Part of a small language model's weights.
Training: a variant of Muon for these matrices, 107M tokens, 7115 steps.
Each number is 200 + 40 x the weight over its row's rms, rounded and kept within 0 to 999. Layers, rows and columns count from 0. The size before them is the row's rms in percent of the matrix's.

# layer 2 MLP down (transposed), 512x160, rms 0.234, rows 299-320, columns 0-159
111,184,173,243,273,165,185,149,193,229,241,222,152,183,197,216,230,182,207,259,202,229,266,271,152,230,165,226,148,185,141,266,205,225,189,214,142,215,250,222,180,147,163,169,148,233,198,213,89,222,246,164,233,166,226,181,227,207,246,211,183,205,142,155,141,234,174,135,169,221,250,214,211,219,237,153,187,203,124,191,153,231,181,225,215,185,188,181,208,210,278,235,259,223,226,121,244,158,162,187,202,123,184,281,240,168,176,179,202,299,206,242,139,210,164,202,223,215,237,246,136,161,246,148,121,208,212,163,180,209,218,224,258,197,210,181,200,155,162,205,237,209,164,222,186,187,131,302,134,204,232,308,183,188,232,192,265,215,227,181,157
103,236,168,242,198,214,137,217,228,218,146,191,113,238,227,109,156,249,322,140,226,216,176,158,223,207,198,174,205,129,179,186,191,198,232,218,200,224,137,233,241,280,181,178,209,210,257,149,202,194,246,168,198,264,247,186,175,155,190,255,308,179,207,194,220,226,167,166,224,186,261,126,229,244,215,194,266,203,288,188,185,223,164,123,232,160,211,139,198,218,143,143,200,220,192,143,197,189,224,243,157,255,182,169,228,211,264,200,233,187,174,180,155,168,142,159,145,193,198,203,243,235,164,138,187,220,252,127,292,233,219,191,184,160,212,232,202,197,195,200,211,135,213,244,168,216,125,242,263,234,222,166,179,242,236,194,190,137,178,244,183
111,210,226,212,128,151,203,194,204,181,247,167,188,171,214,200,205,166,171,235,247,265,112,218,208,190,245,210,180,169,218,222,197,168,295,82,186,270,242,210,201,208,254,189,249,196,118,271,194,182,187,244,167,227,195,270,159,216,206,151,271,102,185,215,191,241,201,237,173,192,193,178,128,215,218,219,223,187,174,172,81,169,206,223,225,184,228,195,203,203,197,167,193,169,213,250,237,240,172,220,196,270,259,203,120,246,214,214,212,197,175,125,204,142,171,145,251,208,162,195,204,135,171,277,283,151,193,315,205,188,199,232,286,252,187,179,241,182,203,220,192,222,200,195,203,226,122,227,151,210,174,228,207,180,177,221,141,188,157,231,162
098,242,215,187,186,234,254,254,158,161,152,205,187,279,136,199,132,164,154,213,147,116,228,206,156,161,275,145,282,177,298,224,183,142,167,215,191,191,202,227,234,188,137,246,192,227,208,200,191,225,233,215,127,241,218,133,187,236,193,157,179,254,150,250,166,182,203,205,191,150,166,270,164,192,217,221,213,152,193,236,133,198,211,213,191,212,244,167,187,221,198,196,225,203,173,188,138,197,225,245,251,188,230,259,157,147,206,187,216,197,159,213,258,209,227,203,191,162,207,139,78,177,169,264,228,219,255,244,119,258,205,277,140,191,159,188,214,202,255,192,208,216,201,272,214,245,117,197,181,169,229,159,284,199,224,213,208,235,266,157,233
105,186,180,191,186,219,225,233,199,203,202,204,228,235,277,231,202,227,168,131,178,212,153,188,124,123,150,207,160,219,250,177,135,234,222,234,253,162,198,230,193,202,195,170,179,227,193,196,251,86,149,174,199,208,193,169,170,209,250,270,211,195,262,240,221,161,286,210,173,70,178,201,292,145,182,212,236,257,208,145,233,257,178,230,207,205,194,190,237,190,275,187,143,203,166,145,222,148,194,205,204,155,276,165,241,236,215,204,200,249,165,213,153,179,170,180,223,224,141,222,203,183,172,239,245,218,177,203,209,210,241,240,212,217,158,173,228,290,182,165,189,176,129,283,119,243,152,117,222,241,250,132,239,209,198,183,247,152,198,211,253
093,213,191,154,139,197,213,188,230,177,195,215,124,228,143,201,232,170,249,252,245,164,240,212,159,234,199,206,227,215,148,183,251,126,263,273,172,161,195,247,147,282,151,194,207,240,235,293,203,130,215,177,181,182,201,163,165,229,228,215,164,182,214,214,142,168,216,198,272,205,272,226,106,149,211,223,128,226,225,186,307,139,207,225,204,155,233,167,176,208,221,229,185,265,182,198,201,231,245,182,196,170,255,250,207,96,258,185,187,233,133,163,169,249,153,239,230,173,165,192,207,189,173,181,172,156,204,153,94,210,254,221,225,237,146,168,161,138,166,157,178,152,208,240,235,218,276,185,182,238,194,218,236,252,196,234,248,179,219,219,181
100,179,250,181,172,222,218,180,113,228,198,167,201,232,155,216,184,200,190,240,211,223,174,199,225,178,241,178,156,147,279,177,126,179,209,244,166,201,220,179,220,221,175,249,128,151,175,199,246,207,173,172,200,290,312,126,215,115,177,145,214,183,169,227,277,161,181,272,237,168,233,224,102,241,126,197,219,201,182,229,205,274,264,229,188,243,197,259,177,204,252,185,255,177,211,263,142,214,215,154,210,174,198,177,246,255,198,179,256,162,158,213,229,177,188,211,201,242,169,137,244,233,202,253,113,184,174,237,147,196,224,261,286,135,200,217,155,259,188,183,151,142,227,270,198,188,205,192,233,165,149,211,201,211,213,159,173,197,154,161,230
101,203,175,305,155,204,151,277,255,249,147,131,127,269,152,175,235,175,222,159,215,162,177,168,210,230,238,190,243,243,164,305,238,155,209,186,243,189,217,209,168,157,238,152,296,136,300,173,215,209,200,183,206,232,161,207,163,155,206,219,158,175,187,228,174,198,222,230,206,150,197,202,229,215,184,243,231,173,225,216,128,195,117,219,124,199,172,224,175,171,197,171,214,224,252,157,276,183,176,139,228,173,135,293,241,180,144,187,189,275,178,163,205,159,184,171,162,178,200,205,237,289,115,203,156,235,189,225,263,247,211,170,218,165,196,239,183,154,244,163,255,192,216,208,260,219,193,166,207,155,253,177,191,213,203,198,249,192,186,244,211
096,204,211,165,219,165,202,286,161,140,158,197,136,183,190,190,197,253,231,212,212,241,215,246,247,260,187,258,232,210,155,261,203,272,150,166,215,183,190,225,217,209,147,158,215,184,197,164,131,277,179,218,171,227,180,196,162,198,194,216,187,147,230,224,129,232,204,157,145,138,199,251,238,138,201,195,150,231,170,203,150,198,134,168,221,275,197,194,188,200,285,167,215,153,177,235,269,205,233,194,192,248,164,133,200,200,238,224,126,198,190,216,185,216,196,141,220,190,228,209,137,238,165,153,178,215,206,148,189,170,161,236,137,250,221,188,225,245,190,235,242,238,274,258,197,320,197,269,181,204,156,201,146,255,292,153,262,220,167,151,111
104,233,209,280,191,200,205,210,222,267,180,320,163,127,236,182,238,210,182,221,213,210,202,243,169,165,204,159,159,204,254,247,247,193,193,122,148,110,164,209,246,128,199,278,232,227,294,146,195,111,183,192,230,201,129,215,225,146,164,246,191,200,223,221,135,194,239,181,230,214,171,223,218,220,213,172,228,170,245,188,158,219,204,183,157,247,219,144,150,146,179,137,152,188,211,112,165,157,276,216,139,205,246,236,191,219,161,172,260,190,245,250,202,149,192,262,213,198,221,248,167,251,192,183,235,220,236,140,267,263,186,261,241,178,203,212,252,212,185,161,212,249,215,202,204,108,187,196,169,166,222,191,184,189,183,136,209,172,186,211,139
101,230,234,220,244,230,234,207,97,180,181,274,218,240,192,175,180,157,149,164,196,202,172,145,186,266,291,205,158,215,251,218,155,178,160,159,236,265,234,173,214,193,135,155,148,229,195,200,171,110,165,219,159,145,155,148,138,219,143,229,251,263,223,153,247,238,198,166,204,250,192,184,216,174,175,177,196,213,127,166,132,212,154,199,253,253,168,244,173,217,186,186,187,229,253,239,216,204,148,132,177,241,208,177,175,223,197,205,272,276,216,199,243,179,265,167,204,191,190,200,114,205,234,111,245,205,208,201,184,242,205,215,216,123,184,265,269,201,210,149,217,216,177,245,264,231,177,240,241,276,191,217,184,213,93,182,222,207,220,197,250
102,222,167,174,197,203,137,111,164,203,257,193,147,219,215,218,227,150,252,191,273,160,128,199,248,188,169,213,190,177,220,139,246,264,185,167,205,193,173,218,229,257,192,165,191,203,244,186,230,174,209,144,197,168,239,227,230,307,197,161,203,153,345,185,145,225,202,212,202,154,259,221,167,163,156,207,178,199,162,223,180,181,209,193,165,286,155,205,214,181,248,240,173,206,186,172,200,237,288,201,196,245,214,214,244,137,255,138,199,127,276,238,185,236,247,245,209,187,224,180,247,163,189,166,220,182,231,208,261,182,231,181,157,194,127,152,132,190,165,208,183,179,223,220,120,239,174,204,190,172,160,241,189,223,139,216,190,199,144,328,222
107,235,225,126,252,242,186,177,161,168,156,198,181,264,189,218,146,218,226,202,112,183,191,199,258,189,197,193,239,172,279,126,232,186,174,166,252,195,146,175,180,196,182,262,191,168,182,95,196,247,200,227,219,250,244,152,156,251,207,193,216,197,216,223,251,207,140,194,217,126,198,294,166,184,254,225,207,226,225,152,248,170,175,213,218,230,107,132,232,204,220,218,189,201,187,264,250,250,168,234,149,169,166,208,159,229,241,180,158,209,127,165,171,202,195,232,156,173,159,215,139,209,182,291,243,190,188,187,201,155,257,258,150,212,128,294,129,199,209,227,242,198,138,180,202,205,164,197,264,261,286,239,218,182,185,229,194,198,265,192,231
100,220,281,200,170,229,190,245,160,250,159,152,200,212,219,264,191,199,261,203,170,175,200,192,196,191,231,186,230,159,114,247,227,108,195,199,118,234,244,187,160,167,235,238,250,181,230,218,95,209,149,231,218,155,291,190,162,218,161,207,145,248,222,229,180,174,229,192,224,230,187,206,290,178,244,207,173,132,199,139,214,160,234,166,196,246,219,211,184,217,122,240,200,164,231,160,182,158,162,231,189,207,123,208,132,198,147,245,197,264,129,206,233,156,184,196,219,267,204,199,215,267,214,216,255,146,194,117,214,205,196,251,208,182,91,162,188,254,291,291,242,161,152,187,234,194,230,205,212,206,203,187,173,210,167,233,191,163,195,236,241
103,226,169,236,152,100,235,267,194,297,152,237,169,221,223,231,192,163,203,194,258,230,155,204,207,212,227,247,243,201,193,228,178,164,141,162,199,94,240,171,201,179,205,212,186,252,274,147,199,198,160,244,202,166,243,192,245,143,200,195,228,194,232,213,190,131,255,105,137,278,195,190,219,226,141,161,241,198,165,231,171,193,160,254,183,153,218,174,179,203,240,218,151,218,158,253,258,187,221,151,211,226,217,161,129,152,136,181,220,176,170,203,216,244,146,262,235,205,262,209,203,185,272,203,284,199,239,158,156,151,117,194,238,215,174,186,243,156,186,206,244,149,214,242,227,192,190,209,137,234,255,198,232,195,236,266,154,264,181,156,149
107,248,135,165,189,216,173,249,200,227,160,276,232,188,165,216,281,200,127,168,151,187,90,173,228,241,162,236,178,210,183,230,210,236,216,215,233,189,124,176,159,177,170,212,247,259,154,177,209,155,181,181,243,193,221,198,289,171,178,253,169,223,192,221,211,211,206,209,171,218,147,199,247,253,201,278,208,219,249,167,241,227,158,228,154,195,168,185,201,145,200,155,232,216,243,187,220,227,272,186,236,169,173,164,258,235,208,168,140,121,161,187,184,135,223,177,207,222,251,162,244,271,189,197,231,235,168,137,257,207,288,155,219,162,193,294,175,189,197,222,241,124,259,151,187,179,252,157,232,174,229,203,275,206,169,135,149,133,144,247,173
104,228,234,180,229,209,192,142,216,230,175,187,212,206,192,211,251,289,184,193,172,224,204,272,289,204,218,237,218,176,202,169,250,161,184,226,179,256,228,154,240,141,168,198,152,234,226,215,197,240,184,243,210,226,186,231,247,227,140,172,126,214,224,192,260,211,213,254,167,221,157,172,143,249,163,220,237,234,134,290,135,158,266,223,189,205,150,184,108,216,205,210,155,259,274,181,205,171,213,198,259,218,212,166,164,235,206,199,186,158,236,178,212,193,260,156,238,203,112,169,155,235,184,182,154,152,116,264,173,235,181,190,164,211,182,248,185,114,147,204,242,186,168,202,156,217,122,131,198,245,207,267,124,188,261,147,195,191,274,142,233
105,206,159,193,117,175,261,251,198,188,240,161,162,194,235,216,150,186,209,264,228,192,215,142,150,230,132,242,227,213,234,245,233,160,151,220,255,102,192,171,175,217,224,204,229,164,181,140,244,240,175,187,162,273,200,154,249,264,225,210,172,239,221,208,213,208,247,226,233,157,260,197,194,236,219,179,158,134,156,137,248,231,262,186,189,197,200,187,170,160,195,184,200,103,220,173,167,180,230,181,187,166,153,171,120,232,267,208,149,151,230,246,152,203,254,195,198,188,187,264,234,192,264,253,142,231,213,169,234,232,138,227,252,189,198,230,126,227,209,209,258,203,237,157,171,240,199,180,163,91,110,242,202,279,255,232,193,256,164,202,185
100,173,142,167,235,89,168,218,183,159,170,187,186,151,183,120,203,155,210,194,275,161,168,134,218,212,191,219,170,203,157,146,247,270,215,180,207,207,175,201,184,166,238,106,274,257,175,248,225,286,188,224,254,196,247,165,206,179,213,293,206,211,182,278,212,201,203,188,148,297,221,241,176,228,216,222,209,181,187,228,166,275,206,170,186,122,218,186,175,151,209,180,221,196,134,199,167,228,279,139,130,210,155,299,271,201,235,227,208,242,107,193,225,221,181,131,157,211,203,230,187,177,201,198,223,221,207,213,190,198,214,198,250,226,261,204,169,218,173,149,163,202,181,185,209,171,140,283,199,240,229,196,177,187,205,270,137,263,199,205,220
096,222,188,216,181,131,180,182,168,155,192,191,227,240,248,234,183,190,167,200,181,191,271,145,225,237,220,243,162,217,210,163,183,205,204,208,121,265,239,252,167,185,183,239,153,178,248,122,246,158,228,215,283,226,165,134,184,110,118,193,157,231,210,278,242,137,194,158,140,258,233,234,194,234,154,214,263,224,282,246,179,230,201,194,204,217,150,246,178,214,228,169,211,164,230,154,106,164,242,190,166,197,247,179,237,208,195,219,178,289,236,151,170,246,201,226,143,202,193,235,215,208,139,210,142,177,180,193,213,169,244,185,144,250,202,190,219,212,296,212,236,271,223,196,142,207,122,154,199,200,246,138,167,280,230,207,181,139,244,176,200
098,189,202,237,226,229,213,216,201,252,245,197,111,193,125,153,250,159,242,186,122,219,213,242,160,162,229,224,238,139,296,193,164,191,175,193,216,154,145,177,223,236,234,224,188,177,208,174,168,193,219,156,160,241,253,167,216,173,248,156,197,110,226,188,254,268,245,266,251,206,221,167,215,179,105,168,174,204,192,210,146,180,177,138,188,221,185,224,123,175,238,157,207,257,153,198,185,239,235,218,131,264,235,188,295,177,169,150,245,143,215,159,244,195,231,223,155,142,212,241,189,256,156,203,272,206,172,172,178,217,263,220,271,248,180,293,239,147,198,195,174,153,171,234,130,216,182,188,171,257,211,191,199,211,278,227,207,216,160,229,193
102,204,159,154,185,187,121,255,170,231,196,244,165,150,228,206,260,146,197,200,200,204,247,160,172,177,162,248,171,224,233,212,143,201,200,149,262,210,158,164,136,220,265,148,198,208,140,138,231,218,182,163,234,213,178,189,196,238,183,187,204,208,233,203,108,203,298,156,194,197,215,212,238,209,204,150,218,281,162,210,183,189,186,143,232,244,208,187,214,95,257,190,149,220,267,197,183,133,207,302,206,184,201,195,205,105,163,246,212,189,226,189,128,227,208,288,205,162,220,246,266,135,216,221,126,204,179,193,183,211,262,217,230,225,255,273,154,268,203,229,165,205,226,247,140,223,170,171,179,230,228,227,222,218,305,198,170,162,202,145,204
# layer 2 MLP up, 512x160, rms 0.144, rows 300-321, columns 0-159
101,205,191,221,149,140,190,199,165,180,232,167,181,187,242,237,131,159,276,221,219,187,232,164,215,201,207,190,207,240,154,198,187,222,297,247,331,191,236,236,179,221,187,239,225,244,209,223,180,232,194,233,151,278,140,158,250,200,249,210,210,140,141,191,205,181,199,238,280,199,247,173,192,155,183,210,125,225,170,180,281,243,244,251,188,216,188,147,213,166,151,185,261,274,166,208,248,198,178,220,244,148,187,101,231,174,250,180,171,213,221,194,188,136,199,157,216,207,183,215,109,159,146,215,152,207,234,179,166,171,100,187,186,301,216,208,160,214,166,277,261,198,189,149,224,203,165,199,226,175,235,208,132,180,279,210,229,190,180,189,205
105,216,184,270,239,190,251,164,197,235,221,147,213,203,191,188,223,239,260,233,223,190,239,250,203,170,214,201,143,223,150,145,145,264,185,269,168,175,251,181,143,262,184,197,119,59,210,201,125,208,163,193,163,212,199,263,210,192,168,217,196,205,237,216,199,215,194,241,258,273,192,198,200,178,268,139,200,248,164,216,170,231,257,234,171,145,158,204,173,142,229,215,215,215,214,205,139,254,214,191,248,193,211,186,217,171,172,240,189,255,201,224,225,159,173,177,154,246,226,181,208,234,288,159,139,188,124,124,185,251,248,173,182,117,159,171,149,217,123,170,238,197,168,196,215,186,294,177,212,231,166,254,258,175,269,191,277,226,221,194,219
108,193,240,239,190,248,178,156,167,119,287,195,213,218,173,235,240,231,244,173,174,168,164,223,182,228,92,196,133,207,150,193,241,215,149,198,198,181,210,232,173,231,206,210,131,150,154,233,253,149,235,176,200,212,257,272,198,141,280,206,175,150,210,159,115,255,219,165,163,217,247,133,180,154,161,248,182,162,217,199,224,212,267,189,226,171,260,202,287,221,224,231,218,248,215,157,216,186,166,173,260,261,213,226,204,320,179,175,233,160,246,235,168,174,232,243,237,150,186,202,170,220,146,203,194,152,162,196,206,140,198,174,267,152,196,204,209,149,201,194,223,239,197,151,169,147,201,253,203,200,230,202,145,286,181,224,230,265,116,203,156
106,220,242,157,208,250,157,194,213,219,234,161,239,241,259,186,297,198,193,144,176,214,177,155,154,257,188,202,258,126,199,192,193,249,224,197,197,158,177,209,211,170,219,164,213,135,239,248,198,178,174,128,224,166,200,316,180,207,228,205,172,181,245,203,262,102,161,281,219,205,228,231,130,195,241,198,213,212,199,193,123,162,218,218,162,218,218,183,267,207,238,204,213,174,214,198,298,186,214,203,239,230,85,173,193,140,229,160,221,219,201,192,176,248,156,257,214,193,171,94,208,244,166,203,162,192,239,154,295,230,147,209,224,135,217,231,166,147,194,182,142,249,238,167,245,183,214,207,185,135,166,247,153,180,124,208,249,182,211,225,172
095,155,163,244,190,186,270,213,214,238,198,181,213,163,272,158,177,190,136,200,183,230,114,133,203,230,233,167,168,206,222,160,168,196,110,214,108,237,229,202,191,184,183,214,262,224,190,140,167,206,154,149,268,211,207,255,214,177,131,237,217,247,170,137,236,174,207,270,128,191,148,178,230,210,128,228,223,172,137,153,142,222,173,196,155,313,187,214,236,248,233,198,241,143,223,215,181,178,161,212,240,227,210,162,258,244,210,250,166,195,302,181,266,142,211,185,180,201,130,268,194,215,217,232,191,195,213,222,283,131,136,200,228,227,198,182,238,163,211,209,191,301,238,186,186,157,166,252,258,200,175,164,151,210,215,188,171,195,217,191,197
102,184,215,137,184,179,181,159,223,199,244,210,121,172,235,208,223,264,161,242,149,233,187,137,163,211,247,172,185,208,178,116,195,209,143,118,222,244,197,218,244,272,231,187,238,215,252,187,154,218,175,248,210,214,215,149,165,127,155,157,235,249,220,168,124,211,219,191,223,249,137,188,206,163,235,200,200,170,237,169,131,173,193,229,209,280,179,147,171,201,156,212,204,249,212,223,234,179,237,253,106,171,178,293,180,120,210,289,198,176,193,244,286,163,258,232,127,144,262,200,235,183,174,162,198,216,236,170,271,233,214,184,188,214,274,275,222,222,215,233,218,192,242,216,175,197,213,209,202,167,161,215,170,170,138,125,138,259,172,195,202
101,176,224,131,230,250,167,178,147,217,205,237,205,117,228,189,182,225,116,197,163,187,209,236,258,278,246,173,193,197,199,282,148,282,203,181,136,211,236,222,210,255,225,253,145,184,197,199,221,163,210,211,132,144,224,194,138,167,152,264,214,147,215,238,260,159,175,133,215,149,234,174,163,205,206,153,96,165,247,193,265,220,186,214,187,208,208,139,217,254,215,188,192,193,204,177,217,216,221,226,260,189,211,276,225,201,160,203,208,251,255,172,207,250,215,267,179,189,181,197,185,249,174,187,219,167,168,268,168,153,182,255,149,132,216,141,133,256,224,191,175,123,156,189,142,204,221,128,205,235,150,223,252,220,192,215,262,189,294,226,232
092,220,177,188,166,191,234,180,195,221,239,232,133,253,212,255,156,276,278,229,213,212,148,128,182,146,234,237,242,197,266,230,197,172,160,145,231,249,246,155,178,199,179,203,172,282,146,207,168,152,262,163,171,203,201,173,232,155,227,273,129,204,166,174,220,232,146,228,234,224,236,183,181,230,180,228,251,243,203,172,171,218,182,163,241,205,201,179,187,188,141,241,248,177,167,207,233,201,118,171,221,153,226,197,148,105,196,143,205,196,216,235,223,241,273,184,197,222,104,190,198,171,212,294,213,185,246,209,232,254,239,143,243,239,153,226,260,83,165,148,244,225,201,155,213,168,182,224,206,226,262,156,259,179,147,246,151,216,239,162,191
112,243,197,131,238,141,136,225,236,190,158,147,270,139,214,151,256,275,286,157,224,154,232,145,217,219,208,159,248,152,145,186,270,196,243,244,264,242,200,228,159,242,131,210,216,207,168,211,202,217,210,189,208,221,216,206,204,202,252,140,203,159,191,231,171,217,222,288,190,157,197,207,120,208,195,167,192,209,157,228,208,162,221,275,259,142,145,246,260,207,152,167,217,239,179,188,180,198,242,178,215,174,191,176,145,216,241,241,221,190,188,255,240,262,188,110,173,243,254,138,283,161,167,192,145,236,156,199,129,234,193,231,262,173,224,180,182,163,205,178,207,185,226,252,159,264,274,183,128,169,146,137,155,197,212,215,225,219,186,234,218
102,144,273,94,186,270,202,244,226,251,202,192,216,293,184,227,171,190,164,201,185,203,179,205,232,140,166,118,199,173,148,188,135,203,228,209,232,145,233,248,179,211,243,165,275,183,154,159,202,249,221,192,238,234,226,235,208,188,193,143,176,235,149,225,164,207,193,230,215,202,254,167,238,167,284,191,209,237,230,186,190,142,210,164,186,139,188,151,204,197,219,231,249,186,257,193,192,185,219,190,46,149,192,152,196,232,188,185,146,167,192,203,181,218,283,213,236,230,151,162,210,123,266,198,227,205,220,177,144,261,217,187,235,251,183,171,220,196,226,245,297,189,128,216,280,174,177,237,273,212,211,242,180,175,199,240,228,218,172,250,145
101,263,226,200,187,89,186,242,238,213,224,239,249,163,214,153,210,222,167,166,215,199,241,207,114,238,227,230,174,236,194,152,108,180,251,240,193,232,218,199,225,220,171,217,168,190,197,270,157,169,232,204,135,243,163,193,158,212,208,162,188,195,165,119,272,193,244,207,173,201,202,158,255,262,205,173,240,209,182,258,206,220,229,240,156,198,232,180,131,196,226,167,230,268,168,264,190,229,112,211,220,281,212,211,192,219,160,162,214,214,143,133,229,207,176,129,207,244,237,153,202,171,189,186,164,144,175,264,149,237,115,174,181,209,223,258,81,180,152,217,194,239,216,186,222,175,229,226,259,269,255,165,155,176,304,173,219,224,183,194,188
106,235,193,177,168,212,251,154,187,169,200,149,159,178,181,250,245,224,200,186,158,209,210,215,231,213,244,98,208,174,95,211,180,146,175,184,205,214,218,270,179,224,275,205,182,197,166,177,222,168,212,178,157,191,181,198,155,236,254,154,236,223,286,253,172,75,144,272,217,177,236,180,227,214,277,136,227,235,189,180,171,247,213,129,204,271,253,232,203,182,147,158,216,195,219,171,239,234,281,216,139,174,274,122,192,252,215,225,139,216,200,202,196,195,200,181,169,222,193,153,254,190,200,166,143,189,155,269,184,182,111,241,258,134,215,195,260,202,185,196,179,210,279,128,212,235,166,261,226,200,159,203,231,173,221,230,165,173,168,204,241
093,197,184,242,245,208,206,183,203,164,153,174,236,213,229,296,218,204,216,221,98,179,191,209,239,205,223,192,166,111,234,187,199,207,208,202,242,212,208,230,205,272,159,272,245,225,150,188,198,216,142,260,167,206,156,189,192,188,211,225,220,170,194,219,214,117,204,176,213,211,228,169,199,245,221,268,192,190,224,215,196,248,168,207,197,240,214,125,146,212,186,206,291,278,199,192,169,167,215,237,268,253,185,171,211,132,245,223,133,269,215,104,191,241,188,150,181,125,132,137,212,124,196,182,129,192,219,181,120,199,219,181,286,236,174,190,251,152,203,181,136,191,208,239,224,208,241,245,152,187,125,192,204,263,246,188,221,295,209,154,134
104,198,204,249,144,155,132,222,165,220,284,247,250,190,186,191,193,202,204,200,217,230,213,184,185,260,153,237,200,221,156,273,233,250,234,178,167,158,141,200,181,221,166,207,136,234,179,285,198,167,136,240,165,233,162,201,164,184,325,206,231,198,221,240,197,252,205,154,148,167,261,138,119,224,259,244,203,173,206,150,161,190,248,290,211,200,178,215,223,177,157,153,183,199,288,205,175,211,173,197,130,178,132,149,151,195,232,170,204,161,179,266,201,173,206,178,259,224,227,180,254,184,187,207,272,190,140,208,174,133,246,200,243,164,194,251,196,218,236,118,203,224,183,182,213,222,209,101,244,242,241,166,255,228,176,198,172,137,173,260,173
097,182,159,122,164,192,208,201,128,221,177,213,151,105,235,229,123,173,306,215,195,188,334,285,170,261,233,258,226,236,245,264,190,224,262,180,148,174,213,191,230,256,210,183,208,177,183,199,200,210,143,146,160,188,213,157,166,162,253,127,176,167,223,217,181,199,261,163,155,206,210,180,256,179,173,200,194,117,207,192,208,216,178,142,244,185,229,189,185,240,185,275,179,249,187,236,200,172,208,248,190,182,152,195,257,140,190,197,148,259,272,237,194,180,197,181,212,256,203,133,136,174,210,245,235,141,174,268,200,170,219,182,265,187,223,185,192,184,226,265,203,195,196,233,194,174,267,163,248,166,147,192,182,282,198,177,167,209,223,264,197
103,239,163,190,219,162,205,230,249,229,181,161,200,175,167,183,250,106,194,172,229,226,237,194,232,237,251,269,234,216,184,237,227,170,180,184,215,213,160,193,214,202,203,143,245,149,263,137,197,217,202,125,163,254,231,71,154,157,159,152,227,260,207,159,223,218,143,172,156,178,233,174,224,240,260,283,278,151,240,146,126,259,230,180,167,215,162,226,252,177,188,254,164,237,205,140,209,285,159,195,187,189,195,167,262,187,178,218,158,203,262,180,208,197,147,226,220,241,203,226,224,230,213,133,206,188,182,127,165,203,218,216,240,206,217,143,187,222,207,272,152,243,225,195,257,284,263,177,242,188,227,175,200,164,153,171,177,275,246,133,198
095,186,244,214,341,176,179,243,169,213,208,199,251,208,178,200,201,186,246,176,198,213,147,193,128,187,234,162,162,208,228,197,244,205,184,155,174,213,268,203,173,192,127,231,161,192,231,209,181,128,183,148,231,199,248,204,178,261,184,197,257,176,192,221,202,215,215,236,203,208,230,157,155,178,167,195,247,249,166,267,145,108,169,183,188,99,208,262,230,176,268,217,216,235,229,246,152,230,196,281,232,228,213,196,235,151,142,213,188,238,189,171,244,161,258,204,190,150,67,226,195,150,207,97,164,229,187,214,152,193,179,255,220,276,237,140,172,225,189,176,251,212,228,233,209,212,152,222,257,207,193,208,245,170,147,160,118,185,245,160,164
102,252,250,216,143,269,196,191,157,248,215,268,217,166,212,232,218,192,194,201,148,223,219,259,180,178,236,220,239,188,240,156,125,177,227,166,115,189,181,204,189,200,205,197,97,170,182,210,194,165,215,215,153,227,189,267,146,270,178,192,231,192,140,136,173,215,205,216,206,135,169,150,183,153,169,205,206,170,133,195,255,195,156,153,207,244,227,191,222,196,193,186,181,172,101,188,179,158,160,251,258,171,212,214,160,175,192,184,68,219,311,275,210,222,250,260,263,188,202,195,160,200,183,229,200,170,129,235,171,223,260,223,176,217,178,216,236,234,186,211,202,167,174,218,178,267,220,115,204,224,158,247,231,136,188,267,269,196,272,247,227
094,217,179,144,138,186,185,208,151,171,126,236,137,179,189,226,225,148,224,145,209,150,210,256,227,228,194,190,169,176,232,221,194,135,173,224,227,110,169,193,162,230,289,179,218,171,146,215,205,250,123,246,167,243,196,214,154,185,167,134,192,233,205,221,167,188,264,162,271,117,161,267,124,160,210,192,259,166,195,188,146,170,267,216,238,262,216,149,211,174,230,179,193,161,268,207,263,236,172,241,205,194,267,173,257,160,205,222,240,186,189,262,186,266,201,246,215,219,163,211,238,182,222,216,186,157,179,188,232,216,193,220,314,184,240,184,101,194,199,147,147,208,206,196,192,180,329,170,234,175,212,247,239,160,159,203,194,230,219,230,196
094,141,150,144,167,194,171,260,212,227,250,258,209,156,288,194,203,226,200,216,227,253,184,187,183,152,188,170,195,276,135,197,209,200,257,209,103,192,228,252,235,152,163,139,247,147,214,184,237,221,210,260,257,141,167,172,182,205,232,249,227,190,195,153,99,137,181,223,225,230,175,138,150,218,160,219,219,237,254,195,250,178,170,156,230,263,157,164,193,227,233,240,239,192,150,206,201,177,143,199,170,202,188,215,201,179,175,218,149,222,181,271,266,228,183,200,185,198,282,172,113,182,209,117,154,168,235,220,238,173,142,178,182,220,194,207,206,228,200,268,295,204,209,197,239,170,192,170,246,238,193,182,235,210,195,190,251,266,263,93,151
102,105,267,217,226,162,244,233,135,228,182,213,171,139,152,158,223,224,159,170,197,231,229,251,177,192,229,173,253,216,201,201,178,162,227,142,259,139,185,201,197,171,149,212,159,180,211,216,218,129,168,166,226,198,263,196,215,166,211,215,169,170,194,166,138,208,174,203,228,274,224,211,179,209,151,241,194,189,176,229,257,179,230,245,204,100,226,255,229,126,207,261,201,261,198,166,185,256,210,170,230,230,215,178,193,219,244,206,168,160,169,208,248,153,275,171,180,202,193,226,222,242,227,160,219,306,220,197,198,237,129,253,227,185,116,160,154,210,164,210,136,134,242,231,205,138,263,197,299,84,156,171,138,197,145,238,209,158,196,189,231
101,162,173,186,210,312,110,167,122,197,220,253,218,140,211,205,186,220,231,299,209,182,228,192,207,260,193,230,220,175,125,197,234,201,262,216,198,175,192,194,154,160,206,178,219,170,144,165,209,258,75,204,215,157,144,219,190,223,221,169,132,228,215,236,188,198,223,184,233,245,179,174,169,128,321,224,184,230,135,220,207,161,205,219,157,183,204,215,183,149,217,225,258,224,251,240,244,187,244,185,202,291,208,202,232,235,180,198,191,152,217,202,199,199,164,219,226,186,213,177,202,160,200,158,117,201,238,169,208,175,126,192,212,222,181,218,205,207,239,346,250,144,182,206,245,242,144,175,214,128,223,179,170,185,252,250,243,218,190,259,217